Part of a small language model's weights.
Training: a variant of Adam for these matrices, 158M tokens, 4288 steps.
Each number is 128 + 32 x the weight over its row's rms, rounded and kept within 0 to 255. Layers, rows and columns count from 0. Numbers have three digits each. The size before them is the row's rms in percent of the matrix's.

# layer 4 MLP down (transposed), 384x96, rms 0.0652, rows 37-70, columns 0-95
094:121138132155060162123145090133153116134114150133094121109105085096104157163091189136152068131021119148129138137149086121111157145179114155103120118217169156096173092148095146154166152124167140066098062141130134078165137150092119133110173143154120182147122135157117116127073115149092176127
093:138166209150106082177107155153115105124118079092116134131145127139112112136135080146124164144092108092142183129142121124075096142129137088088083151090103176120133128119124145180085151165099110125139168097080130124133162153178125134133073090147090142185137153048164182149177108183169077070
104:080095158105082135118101164095093130101113113187157144118085213065070201121129144141118076100131130143130169127119105153125129114079116155191218145175179100110143088172142161139132142120149169055128100112183074145111121112153168114124082150126120135153104104129135113129143121168139143141
099:075161062161111090183093109102142100134132078084094106114090123117149141145114164106133111192125150161136169054193156174090066103127127126159129081130194151113088121140096144092099151120145143134132134126151082168097092093148133122130079131094063175164183119118129160147104063108119129125
101:119135191147097104128122109123181080077116099111111105133064124115132178134109126122131112129115143160077100100135160138046141092104178062104116121126113148075126127087057137083081173158124168117150119138177169130195146113127125150137133092096110167086124098161168154131131179063176080147
080:160137108047129114143145111081077156130169158067137147119131122152155142127141123141066137133117134206159175147101089130135066157087120135155140070145146162122184118103124240028174119145162096111137122129102140129150127127149106098166120109167122160137156138078139126086131136089111138140
112:125144188173181167110151141120173168106172057197150140174098162139076107139157090123115153212120095120118099126139126129064131117091059131101149149114137087148143110103124122104097157134131104132155145139110089111202131083143155092092150147188069138148146149173111107099163094112100166126
100:172165178157176157092120115140124208168098118137155097204083145164100103125098138191098113072103111157118116158097149112166137093172086125099151088132113137124105122111124095161129147128101095098128185097242127128095125162117133095114158067126120148099103114128108093092122134135090073146
080:096175179142135135072123100127083171136089092149118116108169162098141174124089146084136081137171183109207152150128094123171102175126112086187147129114099191087141111118157147138089122120129189063151107105151097109131115154129156114189141117120157187168092067102116103127133109138150087163
119:129042071109181143163161150122145107139094135144162185151111121133148136094092131169108128136106094178109099088125108108110145102171168180157155129143155178122153156119120102132126078168108136119109114169121119056146158168116103154081103064119125126123111182083143169109035159089098172089
128:099105111099118167062058133160142110111114115108143083106102181137127097147088130123176092122060156115145085172135118141132134130103096024118100121152082108118148154113130090150133182046139113138132118076133119145088123105118098172169106158141110080181142104108110172093166156156152107067
094:134168165150116175110109138090124118209119143117099110090147130103147188118136138100167114146103114142090138156124135122146098127144107109073160078205100123114163074120151188130152220125211088120133082103133130156180197115107081163080116121124100105104126083123152122133132081164158153116
096:150124131172182154181128121127148132147148115110124117140138152117122112157065134110147090146088156026131099132122072104150100161094139146153101026177185189125102111168069138136116116111095163123107095075097130125151118113170179127124161126124129136128064083118126089105110145168127057112
107:130155128096075102149106090106146189077103136193138085173140124092117112101206129109098168159186193092113053122172155092103073170141145096117140115089160120107090134154186091105136164088098163135149128128129117132184151140101120103167175083136097108183152119124142114120141115107122168095
079:163181175139111142130172126114131086146158144126114105138156223127109145059184133186174113139168099137172085120081103156114084132102132111109130132072134108144152160149077093152179109145114153089134123095104082154127112122126107135125140163116075114089141078085153111146174117142186036110
115:096143133117158133096152067126177078106110132118101123130108075134234138069119121140148129106148144141088163101140164133166082125136163117138108085093083111155129151120140111097143154130177115186158143207116138077155136116104076116136110130073165096088101076103058180078120145082124116134
123:142131070121083123102121123171164089148089111062130106120148132100102102072132147092132068170084089169181128159112105104166169173167089075161222111156113116072047130169116102096093123099116152116131148122151120157098111153140121144153109133121137150156126095160138164104147107177107192125
087:196178099101097164117056076127097145149132167140128158155152175093144115111126122140092146139128171153124125114076151150115146105137075165165168113133131142142153156114121045119119131102132170101132209178159097130139105142100141151092176106095139103104197180127071074096126114127053136117
103:102136127246103064174164107076129191092113209126084144132122174110122141203108124139130145132083150108136092170147154128119138160124105133134166132133160158161167112110157127188126158097101121119147132098139135105148140156131161110143196206097112123153117060128148080116112112118115131105
107:144099180179091095110096109125119159179129114096071151147141216118139128181150170171129144194191093160127135065140156174130117154178135173153131059104129108152125110147099114163130116144087148112114101126139148151141093100176186126127115174089117124178113155065112134187135101129116084140
096:161095189144117125121113156100109154098151104071102124166109105141195098162072118097105097146134181161115122177084096084131155154170145104097081147167170135071138071037107149097116154120136171169135101173137144115103138139073135137133180119148132172123178125167132090114126100065107161138
120:094154128173134140144101131160153160089051106106075086159084096134144145125113131090137102179057098158146194164123148131140123140108120117120124089139165158096130139129143111141102135169143154130168137090158114111133171057118113078095152177123173143189110083060238146108137110129128120151
085:100158103146070192173165130108089186147145148117137134119094122119139142117105155146088136142146096192133175139084081126129101161094168113232156161116115153165196128090172131154156087128166097098116145156072135147155115194079122099112139096093117098106152101089148164110075137109100141145
077:114141124046132097120152136128124097089175110156162133138090156125109129123127151079140133103115142120105179094117089131124115100145087108115108108120101116143201114127123079149161082136153110135134162106061146115064056093148109102151111144084218165069146168144135118162094167053074118082
109:188112152087142090098129071099147178154081176111092118141160142097134099121081157188129156174141163140150131071169144130131095160104186118142110121200128171131108111103112200098133150114111116159168145136100103139144135111161120133127159087152096162211088109096149113196133085122110111065
103:112176166078123112143088128137194129072079192145151186103131104137121090166127157115123145148129125127160073156108130119044178179146128112152125156115123136156147134085102127167112151108123140159138170097127069130133131122126096176104058171111194134196148153140113111148155109072125051132
101:185112129123117079113115149073090120105117073127136144070124141144120111128149153186099153167114139089142134109141076166095092156080155167188137086096136063124108109122137120083137159195133067111117156119052159157115166126142103134182055135146069100181095129122075118110138134109125110162
109:194109140115131135122123122135143161176094133109165081141123127071176100101128096150113122115103188182124122119087162139128132087124185149158097136149123118087150127013137122129159181121096130163165154149157153119101134086089136173171098133177134115145157104138104133180198078150049131105
097:082158077158121177167155137135129221112221160115206137115094137126118146117108146119129144129152158198126128098111098114145152108142117056119118156100116094170134131141130171173100123108131151203116159139129102127156076088093099073115097163181073095117121125129135132085157087137102122103
111:175127122123077090133156156118110115141113114113090192136145151144154110124100063150154110109080165117109101144103078154089120118172078198144133069076107192144212150198103116145158089118125133102127134125172111143115167159119165135104133085093122153080170156104150143103095114110060173106
115:136125120108145136121166125076109134141098165191123119115159126153173111115152117125160125054104129129118052110172175186165057121102084140115142129089124156134067169147081063127171115124104195142086143139165157161151103130124102160153133104176138125122133139199096121129113146034109145095
110:110155120169143081139160098145100112160097175094121183079074166156093152138098191161161074123165166153086173130134182168183062120140136157120103150143143184095121113164130148138176138105117124147117104196136115064108121074119175136136099092129176137154103112087123158131156186133143141168
101:129191122140122165179119090125136141159151122140156122158101184110088119146081130151123107164059147090181113161159129086150138162146126135176140183147176148147167093121142190154114171186137096088174104115087119103107096079137191128204131090155137135153108126111094101132050110093137175135
084:096142057121113069188116120096088078061102105164113065183151138172084115141158160084132097139108173123154154138152143121119113090101123065115133083146108150126114141145088167077165080098105096175104119136106175076055102090137165112109127164094148129122119103145078139155139092123100124100
# layer 4 MLP up, 384x96, rms 0.0642, rows 38-71, columns 0-95
095:163102153153088165096148130084147145154103103142154096148133101114123096158154120147119125143143109129159068096188111133161134114158113186133079170048212142112052177118095113143091152118131130091140091112115084060138119089140140120197112116196102131144133109120192164100094117158104167142
106:131121108105134086145102133107169133150171094156124064128129147131133141136168086176117182113149066104077093137184131156097142139092116116086134104103123068139097180137133152135141103136090105130151106191145140137201143128127065117167036122175122136118129141178121191117195182096088127144
099:052103156141171184174158153104135119107176095103146158103128141147109135149114102134128079087067098049152049090111134164072137110071115172126128118138143129103136198176065114153138083138125154156141129151153135117135141119098109084107158149159123132131089196132098132052153130127127163142
100:080124041101128129106145145164158063135132149068138135118151144165135111229126139150143165148127156174172126132136116102131102129133104145060127108091076125071153116170153171118125135150125179066167063166143178155139127117162116129160065122167145089154165141109140124090082157149103134138
083:130158130048115147140098115119130079092170136113175129107117125102133150103129071151135170133079151084114112103148100125049093085176180179111188115116083088101115110116072165215175132102091113096126121134095137171139100104133144121135118160154108124114118057132098120159151158083069162128
109:103146091090059175086141112081141129120129074144108091109120105194111075107116166092185120128116128123127156170154139180143130148160142111067135121137117132145184150132141120120172134096101127155122107113170152142137166132103102136164126135126077002143108170203099162188108121107121164136
096:133127126189177090083134149138088139152129131162143068140135136119100093135084137091164094088084132169086125097137113053122114105116143119117078121053130141164129177127079136158118141125110162111203148228157106101113151105158155068142086144101083118160164172147128098106150101134180140147
082:100101139113172129136119161151124139127116076076113136117129146117161160178088038176140122075140098122163141119148091168137161115131136223092110160079107130092154154159157164093125039122116130132101123145176106105111210115155092135156059086128117148141103113098126122117150118108064098142
118:099118123119191136151108217134116107150151087122172039123109137122108104155095085176102121123139084051112065145139107149136117122102192109170087117124162115131137167126131189187156073105085155113144117130138150137107166118131146126105108150159115125175148144170094201098140117147082103175
132:092052057102093107099163096139150142125133157160141142114146132168119101114171145109144233128103133140113113154140080158137160132139165147106114137117126113079054147187168123181145107077127149161143186115171148108091171143130141140162104173135113101041151111146094161131127131090120148177
089:134186194062192153083107200128142113083126132123148172126128115105158138114173119090147132176127046137138089124141125163083140121149157159153148199068124135114072165161073130123160168131136165150151067108103121150114142119099090111135147102162144097082117102147130136184105092110158088132
094:147042153097120161122210176145161125133128137135139149123063116132115116112091103100163102138136156113096106020118049152099148055117215165142088086134118157123103111141089148105119207105125139171113114139137126122093130091127135145126135114113148129098107136156104140118130103195106119121
100:124143165116179104058132083189133131137154109134125165067147160212116095143078099093087145104084057084134133115175087088110159121177118099083169135113086167150135106094150118115130159163121119111134146130135131097129148103078128118159091141174075133083071140128095166175169144173131131153
084:075103076137116122158077137118162176182148082144121154116087176086149040173068170133126168134151122088132137106123150099127143118115079135188083101096176150136040132141139127135110106135103197097104126095079121090111137133138112117118145132162127142162135203138089194134152102133112144123
116:120142109130141141109102195163152071131186078138115064136124116135146162120121052166144143133091098135163088030143080120108151108195177143121150133115129139123126135140133118119119037155138126153117125193155144132088164152108166090077104150125161078164096100149097172102110096172126113126
121:111120106069131152112200122144153119124137134142115084089099076123168083157107059149144143104122139141163116118128128075151183089113112119159140131110111093148135152162127103136114123116120205149118153074175076125091133134095184092190140137150152136040081115107143158160123205104058102129
089:058046111073133102178092143129107173139110114150144146096153156103144089143098112165162129115091121098122114111147128119109203134116097122162142145086202102110121120143158077168128083142123136107157098148182117126138146143123157084131123166121180131061160109153119087050107112056105126186
097:099119108098108086155155099123175114109145104092091167102126146145130104122104140134137147144071096024174113115102163081132170105135104101111141154114088172091138139198159091108175047080121156144130156134104150115092117118140102177179116120160122101143138119117078173127132070219117120149
107:091168081124161167126183231157162092105125112125135110138183178171140103150122136114105100145140081154159133080154153151136205081101118166141115124102125126086079162142134141147137083088093176077099117148112163147173117082140167086150164115113104109121136183103127123086113120091151194120
092:094122132134121109127109184142139134121159068112096089094108145083146121148095104176098149136096091077126043132091119133096150090078177145120115210148089119129136102129166114105176187089091136118137114097161102120074169136144066084156149069136084135145101147174108154153124099189086098129
120:122146095156068103116099155110141061137135096128127122104102108145106103157097133177151131127124100130140128146212111146117118134156109111155138133075076119106108171138194195130148103131066192127124135156165166072145186143166106108186111185128164116070177160130075105131169151166183146142
086:086066068056131140132111105102110101126190126176151124128079136117140066151090086149143152093137120098144057104172113071046118110132124164145147176107096141102143150154067143117146144167119115133158152150157133152142115128153084117163118150142090087121129095110138083168199178115105183136
080:119073115085167132185156155101159121055157067155159069102157119123147127221122137150129107075146134150090129123112195043142093113124143110096155153111211130080084146153137104118171095111126139128161123139178160100102124159167129131148096101134103108112133160126161127169082111096131152111
103:130098160060067084073186137094165104112138155148153140120130102118141105089116068100187152082116144112176158130142108133112097116116212122133139123132120088114108103186126126109192105104079139122123161149096149125073139102096139150126163099154105132055156163161185160164088096192129150139
096:157070115116133110129134113051119113119144121120125140068108166083145092108137147122126105113107105053089160098156158058091170139131112108130090098094137114126099135169192136108152110112105136093159143149092162121070133056122077099113134063086153061106139141175210145079134141133103109117
100:142120145076107090108105136148173057139178133154135097122106104120135148132138094125099176135098106115168144080128163110095175117162115119124184122126129013143099146117150155070214129091093155128139114143069183157097157092091113084101085103128141130127110102188094125106136147180100138104
102:114135148134082156108110119098153136160127144115148162145104112166132041115169088165147168137155157118095139123125139117075100154095149141125116131111119099039141105119080130207128141165007122130144146138124074122144137125096145180102096123177112133134144175126116219114092139099128086159
095:137131127095170123106101238158149126084150089125122105116109135172129125099116142133152110132123097142111105105147152126163052066138158245092186126121140177107107135149136136122135146196096154121117157165178148083140099114119154132098149116100191121178128128123141152099062108170097137136
115:162126093077152089087091181191131104104120136169107134137146124093149088101131130094187150053112141107113156115104110129121100074196121161091145173110082071163144156129115086095114143084117153178128149120108157117117125087112134090114072089130141137122205127108108203053139125126138154110
107:119100037130089082130106094158146112119139153111114175149139094102122112155123120124148137125120143149067135120165101155112146142126118124117090108098077117137119166137087140166147113127114152120145148136111124169161120129135022150109091080181124068086172166159107163046099118074140226153
116:112143054087139116106133104167137103119167056091152100105155119129111112103106103084102110097139038118077121105125134129133122089184139099116125092133169105078127174150132176142133103100067161167115089154125126096066140083144140112130126178090198155104191126130161164140131139156198119158
099:162098132087130124100110093142102168165087121155134129109071129117191123151083099140104126105078095140130084134230102096106106155119096118130066114088139095096104160114125159139157156164104130111198073141075151120149180060122150095174100178096139120102169148102096101132195124129140159122
089:140165140130146150086123131150126170159149134129135179145151136145117153138107086127154166088084140127097127111102105095116172035146095123142105124137104062136115108122056164099159160139118137167170135117130071160113140139105144108095077112237067137115146082079099147125076146139044113141
103:124156157112167081136151171164166111113136114131093114082163132143108142081063140154196081155079075040127154126114160152123127082162135099112133137130179129102161185135105114101176154142125153102138130108099096140144116126150147073170147151165108050137117166143130189171084081136186115125